Weights of a small GPT-style language model, trained from scratch on English Wikipedia.
Architecture: tied embeddings, gated attention, value embeddings, capped logits.
Each number is 128 + 24 x the weight over its row's rms, rounded and kept within 0 to 255. Layers, rows and columns count from 0. Numbers have three digits each. The size before them is the row's rms in percent of the matrix's.

# layer 4 attention query, 192x96, rms 0.108, rows 74-150, columns 0-47
075:067091105085145124141127153129133107162139117127087128114117124151174168091123084080127149083142155145139124111134092134129092118121112081123105
166:132154178185121128154097120115157138135132132146197131117151146091106121157127147151144106147111077080130094136096143140142164141119149130123093
091:156142124108110090140142156148120076060140134119125123090142143155089114095097091159130123149114122110126123117120158091123124147084116110121149
102:146109154146130159125132112123152112177133096120144136138124132113134118175135166111172136142128098141145123132128103171146162122180158178150093
075:139098143103101138132108145102099119085125125149124174077102141113135119125105130165110111132135088156112142145134167159125140135128179101111091
074:178138122152107135108079107153104113143107167113140111124170115147083121131168122153142147092142119135134132139102143151134150073155117112160130
077:182137111115138133119138104077101129099138173118159114119161131137087129116134138101134134150120152106119124122104134106138077137100149143122130
088:126121162134142139134108097129177079103116112113149135125125075111111106112136120057144099113161104135134157101102120109119150121116117116154133
078:059117120134142117129100112111118133161116132130128113109111139125119136120193080115122137097097165104137113157111109112115104128169064114138119
080:109107142128157130173168117150135112138086058089132123107147110162074091115112107107136142127106130113130106153129086097139078150129111133154128
076:173123122116108134101113148146082135170165161126151119142133117130144191133057127158130107143178124100113167123128170164153144086088148111092129
079:139155127109115092110136143146127115095088122128107137081152129143109067122107180158132130149156123146117135160147138158113098130160156129150129
075:108103146127136156140085142096119134164172111133129120116110150121134160090116115102132106129131112115114146129093125146137116084093138090142117
079:165155130120102155115121103138160066102142117093148138133131105145134161159127114149161136125130094128126152085100155145135173120105104123088151
099:080153092126119135148075113171133162161150174128136155123129136150134155124079076119080117086134150133159115127123126121149111064104150110127176
082:205113133154114127123165179125076104106070133114122097126163118138125112133105161184160114164185100108082124091135165122131135129105125126120116
066:150080115170121144123117098085156166117155177170134169107119137121147121141167120130108070112122118156079070142100104125116126145120124114115154
089:124127154113163091092119115114116160121089138131144118128115163115087134110152139130108128136078166126128138146124137107112153148149099133118124
071:152105142166099140114129131098131142066167159170146115110107148108117112140141150180124150138122089140089137121114168126122148158116100135092150
090:110124117137153123126097089168159127174126125090125118138161128120120145138150133061146111092105172136180122121121063140113130086139144131197140
088:095124144140127116146117128186144147151123113137134128129136102110130164142029127117113124115167118125125159124154127140137135091117123140161166
084:166165112124107140152140127102125084076126131122123129114146131158102080112166086155131133145116122106129094103130145084128073153083116126120148
063:080147153117132115155120158050156110111109154174140123101132142127088125163136139127066085131120158120125102133154112111114120154121124118149143
056:126117148169116120137104173124141104110160164120124108152152166085088109169151138118129167111142109092123128130155106135143153100115113127136138
087:113138096127094116142117162099171158140120099162151135118116147126147155114133118146113075101120160172137119105136156126143133151146155122147164
088:155136133115158106109123079119094113128198122102118122169124089137101142117172136173161153183129151148159142117145125156090159148119139080135126
107:144112119124131130103140136121123145133101138095093104122088086108114086063121148151111164123144145136156108170141125108114099102132123144086161
087:086138156164129150145152154139166125121078151122142113129113121153142066142136177121129095104092095126144090162127131100132092118121133126116113
100:153108115136153132155130161081099102126148084140145134126172135135122194148139098162113127150146161124123166084141136143144125137153150146163124
125:157121089073126097091158124120100110137128150104079128133118100136113112070124143109097163126122145161136132117125110102112137121126105105116160
145:115148159151107159116118132135145145170114114125174114153160141114148109139137156106143111115122082106129114144135150121134146119134139146112096
131:132144134119101133147102129096115104136142148174165148121131162144108148189151111122114130153102108125104132123089140162124148189132135129167113
149:131142142149101140137099132145135116166151145154169132119159173134126072173121130125172133132128086115134085161086127136140143149119125161167083
118:122159099110125096109161175164115112090135166138096150136107081141106127090127145106105113106151135140107129151125127105088124090108140094137163
087:145151122157183060100125124167127173149131120131139105141135120113129124113108159108154108105161130109183116157126118093159133104105138109129124
096:112126128164106132122143153094160150145108098099145118171175122148125106139136156146155128155114132126141151124123149155139130147093144123134136
088:129118112092148138115136143173124153100171146145129150085142113143125151111128089093146125102155142124158143154149125122099150094111128154171123
100:118107118112169121128148141147101162126087153131125112141124114154174173099110112133130092052121135134126153140137139092133126085117136110095117
117:140117107145112089142137132149110082105162111126151110137183134115108109145120138136116135110165143117127088127114111127129122161072114119168109
099:136077119102126158135144124097132173121130092104119111111098135116175147102121117104140166133120170149123179144163128125115115139108143137138126
092:107116112138122126141071109118133118079157093128140112147090131129155136145127131101110100119166139138140077165120127117117160111137153104196104
093:135143134158113135094123140147162148152158065132137110153117123110133077155125146092141124145167148103182106126118139122129129143098128117164124
093:172115132133088143168155157161111111099128106133137103107136112127114087158118102180128132127118163125111107141162104155130130101131146119173149
089:067142112108104150138061100113125139125130142134135151136086134126156105110127117141126183139114134164120119133082158167085120137133101071109118
100:119151106144081130125181160156087123121093149095132135138163147138120082129100106102135122119125114147084107175132099113152130105120105130130124
100:138097142090162057140151115134116138101170104085120087106145147126141127086139144120134159133121175142128125150151105110104133116135124159120153
093:139141144157113144110127104139167114144136134104129142137134175140092093172125151100172128145111095121196100123129120135163155129174103133122134
112:163086108124189103171130102140123123114133140125138122146132140094144148119146092113139186110137146129156148112133127092139160125144106133095090
090:109125134103144152142083105114132170151138140114144145126135156126141147112140096117082122114064139132138105136108135134125096142145100068096173
110:106132104125120169101147161152123136121118123147126125158099123144124122095110140057138112118154089149119155162131151084115140135101131079144127
089:119114131066117156152145126096121121070136139148106131150092128148127141097151122131092144153104128158066154133127144142080114165141122127118130
100:128129152139150095140100125097116108149132133142138110093119097119109145140121124154105082146124153113127142112162127148158101158139168140147159
098:089151125112097110115102136108114115128105156089112119116080134130155129101162096132076147125106095141111164140139147188144118157158137150078140
098:134110129111121121147088084148127156153109147153116142117131136157159097134125118127094141071078115135143106153106124095146135100107113113097131
093:115144160135087155138097160120124149125105155106131128100162131141127052130110144098128128147144089139137128130094178137154105141157147110159151
081:148158093133088144118120174106163095128100083088141104137132159164103134112119113119122117131148115136141137125170144176130139118166154129125117
097:137117133116132125121129101166135159165053133100102156121127116129110114082146116158140124089097142121125108131121129073087120110134120123107142
085:116144104111128116151144168095130139106152088116126097152140139115155137144162092139176133125129171124124128137152076169149144077086090163140133
091:116164143073158125122119105139155147139090145124113140123121123172114102118183115096141130125125119136162117151085096128137118121129126125175165
079:100142164151099114156106157171130122125135147119172106099132151092098158151129117098187166125113085111144130127148145160110105138125088186167099
107:145079128083157158125125085108147155108157078098122109137121174129172142140121118125153117134133135128158133124177091166182117094133123163122107
091:129158154130101094130098157129117116153114126166165132091146148144134134129159132132122148114100108098152133153119151185130138157116138100129100
098:121055104116126169117135117100141152121187120145104107136094150139195130130141125119117108119111145178123156098158119137131086129127120154103135
088:153118133117155121132125093071106170145125111132116127146146165123143158147161107145136140079102164124170108064130084129163090120116131162117112
093:096115142129128159106129099091179155152103140135088114139100114153128095095132172125131133107100155148111103133102117099135154158174113115138162
084:149103163153168102159113100126133160157128083081151153169122151098139133130142104165152141136127118095148151088140110136145152144122113164105074
098:141110148147157109102140133098124112160152132113153107119124151146115133121101161132100118133135125128099133114153097153128124125131144105088138
108:126152118124102123154110144113133120104121139130142125070175130168104144130098125136085103115148140119119114129096195111126104147115145139166174
093:147174137141154156107147111115171197149118137152133114112117131144152126166126143120149133133092099130124105171159113117128146125123113098117108
110:153095139141138073162147086160136111150084136087125124112110113122137135109136097102089111144171147127131101121123155158070138093097136143127133
102:135133117129132112118118143137103125146087131095142113125114164112096129169138123116136109098149141125147189135117168146113118162137126125139119
115:159084114146131176127115145129142167102110157089121126160123130135137139141162110134114124163135117123129135128089076170124151146188142164151128
109:114140125160133103145166121113148090152097108101142143105110121159108120132122113162147150139118112130068127140157089089166134153136154134099129
115:119135138143128109157127127122103143136097151122126139132117131110102155136107147148096119107083134130103110141156107111151113132125155080171105
105:115141136133095120106111103140108138155128103122125133137149118116095130084115150089123141167182142135136134139139123145117132104178097152127189
108:110113119121071130135140144143158063083145156165119136126116093143163086157114157101151152139123092134131123185115121168104097190148139127112128
111:124138139125179108102111127141141114126139163192147134142114154117111132153102134128118050129126141111172099137121117110140124144133107123148118
# layer 4 attention key, 192x96, rms 0.106, rows 74-150, columns 0-47
106:110143184153124142156136147161180140147153117144197114097150151117106125163097130086163133156122117077155119153118118161144134143139154142158103
158:104128156109149133145148136149132116181130115151188114125148162139109099182138122112173128123124104094117126119160083125141099143113132150165098
101:141157141121100117151111125168130130134134138152148138108124136098085111117092126086124128159071094092146118161126136135150138124128171084155153
133:113093123103155134092171105141112131166105124111107083153128132147166158127175132114120146087170143167108150100141109126122092121120100143129122
098:141139100154099147143125085136118130154105103164104115113099131161103090107140176086121143082078125110116154133122119131136136127127152129136169
101:154127093128126125089153122151097150144099115125142138124101147143129156150152156120138144081131133136189111122109137138140127129153123129135141
090:120089128113134132121132140140144139099116109125151139127141130088129097110093132182127093113171115133149134100079115101131147095153123110125140
088:126148164137114155105109100115100155127098138105124132143115098126136139117078123116081158186128086107135151126139128150164092181129113127129178
094:126127155152153073129134103123152120109129115141146126116110136152127144133139163106174112125132138092164119154104149104127145182149116134109099
098:080088155119146102122106099129146148091155102096152129142145144097114155119142140126176068113124131112150151117118147100127120134141166139103158
094:089106101130148139133135172104164134139155107146137117091122147139123138160155137137137124103180144144105110093141095100147142101149123126100117
096:164134089157122128108098133129112151135130108144129110115123129130139138106115159093116099117085107142173125153098176128142117105155157135159165
103:089133144127144143138125146127150149122178089125138139129095152109144171148150115130160146135166155114122129090086120110129165116113126149089113
082:084165129139101180098147143129139155164104139129135108138095106127133189118119111111158169161124119128142142113148087122158105118156135078128136
095:175188111116108131121084199128134103125144108124149159172147123130099152150143140161157127124155138096154106144127140114125140124119136160118141
098:100093091114146121123150114161127137161099114139125131076130176147102115118158120121143108090102116140120140111141102101118095099128139146156172
107:100123123124161131145143101175102101122099110135103134150091138112117076121145162147145145123139092142143119118115112105077110143130086138152144
096:147076159113116095174142065120113110126113126162126140122134114124108095103128138131128136109096138103116149114158129127148135140111134118109115
086:097126099118138189117142101136111123170105131159115135151085136149136078096149088121160121118136148134132133092123111127092152133098152111123112
090:165126142110131119128151140152096140083130113078138142140105130094147162142136136144094169161189103153159108139105138173133115146113088132130114
090:127113126116128153116098167098124117137162121120116139148123100139158139129155114152146083136164103116100129112175127134145122126136146179119099
077:117167152120104130093109133165106140122096153119148142154125160086099140059096112176131130160079103098137123151072134102140143091118141097144154
083:102149149160113158150147131176096126151112101174107144134095116130150127117128089108180116092121116122146158127102147111132137109146153166134130
086:126162122108088113150125132109146137169119131177126180158140113123114142112109111164139068094105142102147161125096159146139104113100172120136118
080:104148126160151117120131107160110121186121151116122127156120138152150090097156097107148175088111104128141153135123148085140109090108109128127153
076:136090135115153140099171110113127100104098129097147118088137151147125121124139209114106118133094134144112115141152135099124124138166124133147115
097:081111157103105169123095090148138092076167111103125134133114108112168123099117113120189129123146118132130131091139163139090132173108090116134119
076:154146114125088136166122150122157148122189157159117131118147135099162138079089100180127151149101151094121120150133149141112093061098162116109130
089:125143146090114100128113126048106094113151083158118114130142129148143144132168120157114113126108143138097168117137119140123129135127120134101096
118:113116118151101155173101118149137130060165100124119129131134110092177106115104084160188155145147099111145128133143156154085111138104106129124121
130:164118162099160140087179137127121130168094108141155095132168135144150161162137127111114114104152170118132144134141089102157159103139139149134146
104:147116173118141095124147119133120087131118099148128094104178131123126133156140134116144112139148177130102135106134118095132143127161134146161109
111:106092147103149114091163126151111113157134097146130118126131147145158139142140156095112107123161171165103134111124080111147087158156128152157121
121:140114103166124134117079116139117109068137126105090134144100085128125144095126151171141141110179115152181141112146135130094125107131098136080132
089:178104160062133114125149140139169148115129101188142118139165141153121161153121143135120111155121184115155153098107103152138152142138139136118112
108:123112145111136141106125139133104150134100116140105080135076161132179107109124123093120120111144110131097105100123125132153096151116162092125113
100:114091159132158119162096095105146189079155098109148138106114132119154142155121093141115173216135125121162128166151091157136107147106138151126152
096:174139129158129152142148154133155190126149120106168105131144143130119109157102100141124167175149133085137118154119115158123139132118174142126114
105:124111132107107090130140115114104103132162136193108147134090135127133130159154121081114093074172150157131140073126126149117091145095107131114118
104:084123127108119130157139127130187155134140134112166145114113150123112124124126101144152125180056126107108150155117123145128115187123166095119142
114:124137145130104127152096129110149131118198129115171167132103145126118107139109130088104164193100106108128124143107135148105124145132148155162119
087:145109155080139112130115109108135098146108162145112150144111151134145176103157121124117123116083138145077126103098119110128115141123110134111119
096:098107106128114139152111140105129119105164128116168114102121156126124144125131100109146176175114102144086111140133165140131139140149138126130166
109:128149124179126135122123111131124148139173161098163156131095126127122096129095120074110154163090084132112103157099143135150100129128117132119134
100:130137111170099137148150151135124088133138128116133115110155117123106170121132139143153131117173164137140154118154113103107126113134103119088152
112:123096141095131136132140102170182163087112091138152112135122110120155122162127126114167124156166137134175176153121101153097143176160151164150134
093:124108128096143116107126133128111111157073102073091124159136130150121165097130142163109109077137147162126131100144084111136125109158122120112126
093:081139163151126139133151094128166157119159128093151131105154085150147110122085120037175140133150157107151132124107131133121141125130141126124141
104:173149162145175116146121072121126105120128147147123120092080112104110084124144147111143151132132116132141106139158123093102142123140097163114109
096:182130184114133141100137162158154103127167154103165126121132155128110136109115122159123127124138126110160118114120111148141118112115162107074101
091:118122135154123168142110114140149155101174153103175144105123135099147091133119120120129145163116080100163113166122159155127119109115156132145112
094:131134132118127114178110134123105074138088140184123170093100148120084124134157147162141108106088121131146128134123159125138120159122136138152144
095:088142079142109161123123152135125151160094137110136114128105112142138116116118091135118159108109142124125151168112111111152133129121145133150112
101:135155130169143142121125124078144168146142158125121114130115117135122119114177121153118188134160120145131121138122100134130126136151184187092099
083:132177130124141123125138107153136109142124108184145115123110097155115183133139146151115084130122115115117100140132095114136156110105099171132115
053:115096150134119083140112115123090154115145146152090128162100153103180170156143157116146128144099149091143092107094120100155151134143133119102139
062:089089102119149155142129083141112115134157103107122133144068138083128148137073142147146179145142133162118119101151128150147125133133109129127160
071:169080136126131135081118134131142106123144182133124148151142100149141128132126146117044096139127114147124097146113176144107113158137133118108098
071:133093121152106151089132145097102093139161156129119174111127108126139134145107121123089067076108111136094116115130135110100124113167092111086096
071:142167159154172141102144115137148098116110139158152146130173104201157083131160158119062091128130111125116122159128128100143135118155163103133116
078:091162121176148140144157092167114135130122114129125102137111121086098147122091134135143156119134102121117138099132121093144160123170116140119153
067:125168145104148171141129081144137171129146111145124102134124177172094089149107108113145124133129122149131157096142127099206118118095145202137109
084:110119084146116118131102112114117115116133136081103121136109106063108149111087119129160142162156118114114124162125155157123180140160131118107183
080:096103098156113156138124110106134138156149117145120125137110162133130118139126100104139122114156124158148152069140122110182095160174140173099116
100:098178116141080147125101145092147129084107155175124116087129111139126156129122166129124127130148125140114097170100170143131141173148139087141172
113:127089158093133112162152133152135118133121101135142087113120152159113088128091128102156150157149119136147156124155114097159179169125132139176132
099:129091119136159125091121093127118105171118119112124123160103126133134117127126159133117147150128134133141138120156080145128109089147132116082142
093:162117119135143118155098105134117138105122135136125150080143149140096143113087131147094120114114149115135130149074144103128137120103126105136165
108:125190145140172157120136133093137191150133128167138113125128148146146120168116152141134113119080116121105122147152082106134162133144117110096097
110:148115162129137097158179117145132109180105148099160107123135137171132129127139100094097099146159146135125094130136151153088131119119131143136132
100:122135115108135119110119151094104128141118123097161129131112136115101120177142142123123090103142132119130198125122166153109109150143133134144105
098:146088142151128167143137155154141173108147170104130132152109132147113120140148090135118124166128113153109126133092068181137152136164143151139131
106:107139125144147090154158098123149102158097105097124142125119115155098113142123110158163165140126120128095138138135085096164141137134129144090118
098:122132154099152113166152113148111142121114140131119108134135143123122156142113167153118128113066128101109142145144104111140112124126154095192088
107:123143126131084102116104119117093154141132104120138127137161106123104133100139181106116118170165137132126138139143122165118119126172114143116190
100:105106099138082135112130134129157094120125169177143149131110079120155090149149132097147138114136100141121112190121136170105104191144128110106124
114:120126137121211124097126130152135108132145162191162142135116150132107148133101126111124079141129135118185086133147108090143127137160106139144137
# layer 4 attention value, 192x96, rms 0.113, rows 64-127, columns 0-47
102:118131110100152113083176129168120180118108095137137077112161122142128141129118151101138123100104157109130161119118130106172120122136094114107170
116:137156166116127121148146148141112124120187143090129114158132131149180108133099125104130090134108070115113145135163145150116089135099134090113142
107:102125112137118115125114134142105137132082156109140139149160105122077157137135082140139112083123191108082128123125120135140129102142130113134122
078:106146117141132108103117077151119166125120145089120161085133153131155120141114099129138104126152119128163127100138110102148105109130112105102131
077:143102115175114105125137133171108152129115141108142124138135129109108176168122108107124086111137165086151107099115127128156100083154149145092106
100:079162118124120112159136138138136124120132129119123183120141117115126115115134056142136121132136128146064111183106156146140133127104124102151171
077:159109141126136140104146106121087142136106152115136101120138144158117138119094141132118143149126113111147119088158145085134117088143130129088115
084:130155144083131110163155132113176105123118078150118111128137145125111076115143166140141152136111132141172124159131123130133167143090121119149124
095:133127125118128095101078136185123137119106137109140124160120107133118151139136161088145091057125138121134161170129167173142121144167108068140135
094:101146136106095131099135143147079132141138118132113134130115140138138106121065079131134122125098115153093176124121143132157108137129097131131161
103:082111115155115127167135136132102143131100102107129157147135137117105124144135080124137143123133140119127146097135128121137124148131113193154096
102:146108113155177147170148139116149120114158155146132134145130110079133122136132176117133112131164110132153050112097154149121155155097144082131105
106:087154127113104121130085107145109102127133141098128156133130137109134105152177144127169149119105127113160193139121110166072119141104130112137084
108:161074125128180135125128149095157124138163116160122096109098105149178147150107124139152152153151153156129126128118098119139110159110120128138156
118:145110131105151156101105154096115095133075145125135105156154113116108166121174144128102134117174153134072126110143137150107154109140147085156106
111:140133123147113124130132080149149086128141136139127159109135146145166112163149126090149091119074169116174135118140142157151111160113109160124132
091:072182095155125120170159176114096107129134131124132201094127103080145096144149069124138116133103126115133094144101149154148168142089129138132140
112:155152133084126116118107121161145146121161154120130168121105124125114129103086131154119069141132083129088160136157164148136112155117093089142162
095:177105151076176116106100135102133102131104105148121133146108120151101156120121126139116163136167145137129140107144114130138132135106142120157099
103:113147111115154108139158098125130134110090109131140166110147138125079102116150087170129121132135145113146120101179127106136174115128115174117112
100:100089139135123160130132083146102128122146166111133112143156165143158187160105141080128098136161129124102114112116149122111089156162132126146118
096:118114111160157128197162121087153121120126110142129130113163158097154094127161154110136186145164143123211110122088116117111157122120172147132114
098:153159115138103118172157121143157146126122125134130088110144180132150108125086138126155135140111135098187117133097099124117144090131188121090120
102:089125133131098131109123119133084157147147133123115160145131118143143145123082089122123124111125172165116101138137131120158092145130121098142146
110:121100144129142098141118133103114123144084095122127113125140123134107115125097124117097121133123116140161160103132143132168110135084119114126150
098:119183165070080124113142133177114157141145143123126110134129120129116145105102144122143101145102161123122139119134124144143084095158132102116141
087:187114129125154102120136150163117156104158139119143147135121120116110141129131134135104073128149102106113097122157180133147115116107082121127138
112:138125137123145082180125164129113134100109100118136102166142137131085126144129100132125160113152127110138120158117096147144125114116170167132080
106:139106161110138102089105097164154157126134114116113126146122135169137152113158124155122159115150159146133163111144114129155079103183099184134113
105:102133120124133142096120109163130130119122157138130158168130119111095163116167115125110100115159139149069100134126198148128150149149087098152132
106:107135086131115149112127133106087142138146146148127109102116151131155135125061089131120160162117108143117116143113096112116143143119161108108161
088:131143125127133138187140145087171091120099122176126118120131131108109115132137140128137163151143139116140102149080108143110179134105179129152112
098:124142164131159170150134154107128111140134166130139151141123108142127081137167147125111099155104095139107157121116151155097145138113149091137120
104:101159142101157181155145129101125129119171150149140101105140119152137102099139143141146096151125132134149105146117148111111145129119155110123149
089:094143094103125094107096143109108091131176129120143124163126123115105124124197140140180127140130149125169165127098124128108115173129105150146123
082:140122123138145103146105097098135130110136115099132124136127142121143158095139118176151176124126131114161138128139115138127078131161096163053114
084:107167132134143112150157165143114147118129114155115119129122120121137106145131093077137099139141157141128115121143130113123184111096163112188165
085:100112094146125140131115126118107124123158128135132097144125128135147160125148154157173142103128157121143128138128132128122094153165110120121136
090:126122099131103088077121123124115164134155091152108102126106134111133121129116132105093110091097151151130118113180143068140139104089093144129169
089:140127148105149145139134137126132111136123139101151167137148117134117097132135087138129090178138109105156158121094169174107133169084136170147117
114:131113132116116108090093132149134166120135118160117130114105141135127128094169098127123152114105169131114129124149139149169067099144102135112147
109:141087123124151149150143146135157121124101095158125154056144145113114126115083102147114122110126100118231130135156154108158158135098122127171094
101:149174137106135136094134111165123110129098137129118165151117145157109092109100119115137128176132127128118104095047136136134128142162167174149096
086:103112109148081105143107119144110138108124110139124074076095144128136153133110112143144147120141146124101087144150092118128116126169140097104153
109:120122125108145138130112169150181129107133136114135127148136137151107165109180101102152120130116169106157116181063128126149120112145128102141128
088:135110139125129160128132091084082126139125150130148148137140095113126121143109155095117086111094115121103150134108160150100164144083140089146130
106:092158112132134066114133118121094106121121119151130152129116144123117140139094084118158125113122159124148114101109113090089130184095131127156127
089:162124124136142118126142170093139165132120116090114142130114126148141158127156110133158139127105178122084110116103127144126095111115148128121170
087:123155134133115139121153128135111115144098147169107138136121119140118137160098130093127094107104142149076092125106128102112173120102176084198148
092:154123095117109130096113126125159139119149109135119102131130133137121195117112161147142158104117188125116103152112103115169108085179113133116112
121:141139113132115157132110096115137139136094096136120152129137130116081167115059097132134140126142110120125110100108135115144158100110125141142082
091:121147118155129102118168145147174149112132111073117085119153151126150160128136133129109123138173177124173067107123118084133122114153149133106169
087:150141089128117120111157124127120148110157101164104095115121139128130167130106164119137140089108194150125101128139114093147149079144138112151150
075:142129131114131102116124091125121105113142125093130117153124140127126133121128161165131174110138109129158146112157107118132077143172112167079083
079:106143161144116119128095088107130135137120143163127135107119101118121146135110121130123103133137115119087144118111108158106165120096138093136126
093:163097122119151173151163122112157139120182127091136113108164128132159163129132159147136142145138158132123116144113103156154102096177137173068138
116:100139123135113088102114130139065054129123151138138087108091127148130094154168157153105108161147125136103145128127125148093115182145137108111143
106:130120136128131115149124098128128140120132128136131153113143119089122126145120113150143125143150124110121180072136085144145134158118114129106098
095:133095123104111155121102103112111114150138146154151151134123107120139097124136128126122141118130085111126176184128134193137113124120113134143111
084:137130149137136152144110089089081114139145149173133124113117122149132097109137147135130113126082097131102154125206154167104111138112120076123116
101:128138146099169132145136157118097088127141168131141146158116115148112108138196156098124106127084114136103173154095130112121136128120143095128128
103:161115149121109160155129123169128087120102134124122124114113144163121148128103112139115164156129106130071097125127092178154106119203175102100092
074:111156133151130136108150156154153141126104122133109125122134127152101144133127126085104110152118171141119052115097130119132178100121179111159161
087:122128151097130112117079140139110083124112156132148123126116113126089119139197137147128097129114139111124170160115143142107134130111115062121105
# layer 4 attention output (transposed), 192x96, rms 0.115, rows 64-127, columns 0-47
105:157120142136102139147163131181132110161137112162129137117131144130148152094149124128149082109151144144158139113132136137150168083127109121093106
111:128151116141164095124111148129095154113135123148136105113150108102136100113108147145113124145152151137152142145135143104127124080089168084144163
111:145125142101132178134120152161162128091122133076131154136137143109164178140126125110141135104123103107107137070159156116133137161149151156123072
079:118131124096117115112159125133166127059072153112152100159113167104179130101153130149127191145124162128102082125113119134148112164140138112078134
087:114130105141143133149126088138171161088108136108112145153163100135115145148106133122181154095131133117142118088097112098168101127139104136086088
104:088126152090125129124121184157130107071124158129167137090137140116124140090119147142149133134127097112086107106132146113089113160143145128153115
083:176120124108160112100182120090098148126158129115148137147133164118136112153129179150121121134121137118158139113153113116192171080110138105103131
100:123122149112094128089153142124120136136142097153119125088103136157118137132122151102097111154083112153151164149118134137139138146116150161147152
099:126141124112138159137094115184175138119091137128098126148117099072147144094106119117118116067157156145133139113159146112148144098137113119160116
090:116131151114121137169143153138105091101127116118153138105125148154129157087128087175125114147114160109067140137116135091126136132121109097121153
110:145115122140119152125126098117161086104124107082160119119120118151108131131113104121142133142087126107105140130087121123117144173159150151104132
101:101089119171143132146099103126178129135149151153102085110151113133157100169129190124112144140150145134131118147121140122113127150118143116170123
114:157164101112135107104116146159122153111110149099129097181111138128166122132140090081107160122103126132146140170126132144112118130105143142145123
102:118093128166099138161138113096114134160130093151081164104081105132118142125137114167092106130143125124117107140126094148106111133105109135151136
109:165095127128132177122116146134103107165143118095111142135105131097151153158138148098095115083123116142134155098207140132102151149126151133178105
104:153137110140144108166101107158168150105146123158102142155131126126140158129153101110112173131139190123141113147062121129138104172096112140101162
090:122123108138128179169087132180156094095155181101160125141144148176134123142102109115143168171111095125131125134076118137088121174128132140114143
114:096135155093140137099114149150132149060161159127170119114107114064133120108120170151136104129152152121099139131161159142147129135125108112153120
092:130096143133109155114142126093104143114146093098105156103083133080125148163116141133093071105104133156127161117189122157131136169123133154174136
098:157118120096128146112132131133175116075153145082159144135127138101138130150129160106129144182102105131158140105145147173145173178148138165098134
113:147101122174154102161114106129133123125122137130148091136153104077114113137140167141115132102179183142098114134147134124168120112120175082167132
109:128095116149109099134137109114155133140106123124113090129116125149167103158163181119138165174115099178131106135097117145113133155146166142117138
098:106139125127127070126146101139136176128131132139106093149173113153159151135145153105169171158117123165147104132091130105154117104121142120078138
105:102117150127105157134135135111120127098094125113149143077113203134145136099117135176087141107118129097092131118152115104151089126121128108135133
101:151114147134105172103156140094130121106117082132143133100083137132124127098111133152113098132109128139113145109102133127144141166129134126114135
104:104144143123101125108139152142134185102116144123145147105134164093136180119123156136121091099149132134126154118152123122164139102115133126115109
100:122132134119163148133105126141151139109168148151135151117137078106103105132097192155161107122151137115146141123154138127166157107137105138143114
101:128145123134134125125130135112122141113120088115108144112156094107137122143080141127132103143114108163133137118149145147127151117165176163141138
101:121149144104117103101147132085118151133064092145112140115118129090125120088166105152121085090141138127127116125153124139126147128158143141137111
108:121115150104138152136092147149175090096114166110127122138127120080130125125152163126127111098144143117086121101168157098112147155144137119166102
105:119119142169108122172145115128103115139151147109132092142122154158166160140110112150117138171108149141068093127128119112104095096116094087094153
100:104099124137120128139125125138126129141175127121097122134130108147119150188124140087131135149111090161124128144099127141121116170118139150156128
106:114162122139133097149091126200113141143129174107111138177129116173153108140135145092162132130170141143148093125098148124111137115122147155139117
111:132116138142139096157130143171131152142116115130113134165137111135145142144152114124141146114145142102098116125146132117115096140138125127126108
095:177141125132108117073135118133141118104094151164103123122113143082117145128093122154082092118148107104131085131131136099124170122095110125116102
087:150124144152166114116092078079128151078140097093113127164096148071149141139133121182116106128101151118133146077172116133155160155139135125081093
080:134111136130110146163099142172125103148129127164122115099098085168121119127150136095104143162121102157085125155103135159081142162098130090190149
094:154113137148140122114126140105157100149141123157107115110154139115093152127130112176101130112181133144108090104153127084113096116143075119109123
102:131103125117086157137138102079146126134137102152132171100074118142114157135123120140112139145095125136079158119112115153121118140109130112128106
098:160164124131117111121125130185099123122095135113142105176136135109156118128113168109138131122140119106179121150126126109137175097121149143123118
122:143116101092114170082139133103154129114140100134129128106086156095131147134116104127114090135111072160101131106121118155126185171171099114131086
102:152094116119135119167180115130128123113092101107135083130124088121157116093123116122151124150115171108108130156137108129102142098142138105117151
113:103161145139097132128131123159074135124145137123181118088139152130131123139141135121149115129057116106138171165155134115178158144127123123109159
093:127088133148138161120145140088135114154137113153144128095133124115065152138122096156109125127147141130097160097139111129163114148140100103137132
123:110101130098142134124145161149118123104115098153104120127124121074131136131110105116114083090144143118103106127168145111126178108147111114152116
088:114134106137129120153157152150100137155131139148127121123194143151104126145135105142151180125178133118166118149083118112148067087116104138122140
103:175140147167094148125126109120088108108126111172128107114116120103113134155152123153112145159106156129095130128163134117164131133087096092118129
089:109135137161104152126086116149089114093171114140143114131095119117063129137136121124111111136135123150104104109129115139116133145120106130142153
103:088127131139098142153133165171114099159154149168128107093164103185102109131162132101118164138153128160103111159108151112126066122112088107152181
094:108104135109125147100159132079138123121141098147119127064151137093094156112145098163103106105129131128097130117138135110129099139143096128098147
121:103141140153148115120157116100110105103166126118146103073136117131095107130139119130130147119123131110165170193137114134146068124113101129108157
094:115112148140124148136107134093112121112094100140140155151084116112135124116161151118118138119101139134077136127191122136076116159107158135162132
105:114098130123112146148144133094140121144136101159115132064135105139097155109157093154111131141123144138064124127122122127116085160115094111125160
077:165149121161160100105101075055139151088125103104128128132118147095161134137129110174103112149084132117163141100157114139167148153132145126062131
088:111108129128123156098143136133102136152124156126101120119160152152121105137151123126155155134172136149145131124117141147159067147130151121126099
098:120134141114153108131119146095134163137097102111135132138162139105124129091130132151139132098129119124121118110142142114096093140157136169124137
110:163144117151093150118141129133109109166106162144136157124146168124114142155119132146128141118155122147104123091108129114166135132117124115122082
112:167153118149117112095125122092093138103079134126128101106108179116113116119134134139119156186128110139166150152130152169133129172111141167137132
093:133122108080131127106170148160162144160114161116118117129195157117153138110088126128138111118146091106201102133082127111151141099148131140097118
083:134126115129151084118128136170175139157156138117113126144142137157155133119161126126156154139175095132164108131076115134122090127139104109100092
102:113156122128144097159094126185111135122135146128110142155134115135143127167110114120128108110128160139124092109106153119140151123111120117129112
114:092140125129176116122125144137136131153138136090159128108162121130125111108136142120153108108139131141170154125142146107163129137173102127108161
079:083129139114100154138118156156112106152119132136144129108112100160117116120172141079142132103129141145061138144132143118085106133125119126183160
098:134129090131120125101167128145124123109094155148106124147143155095137142151121109121091098111173125121158109123096125137158161136114107108127113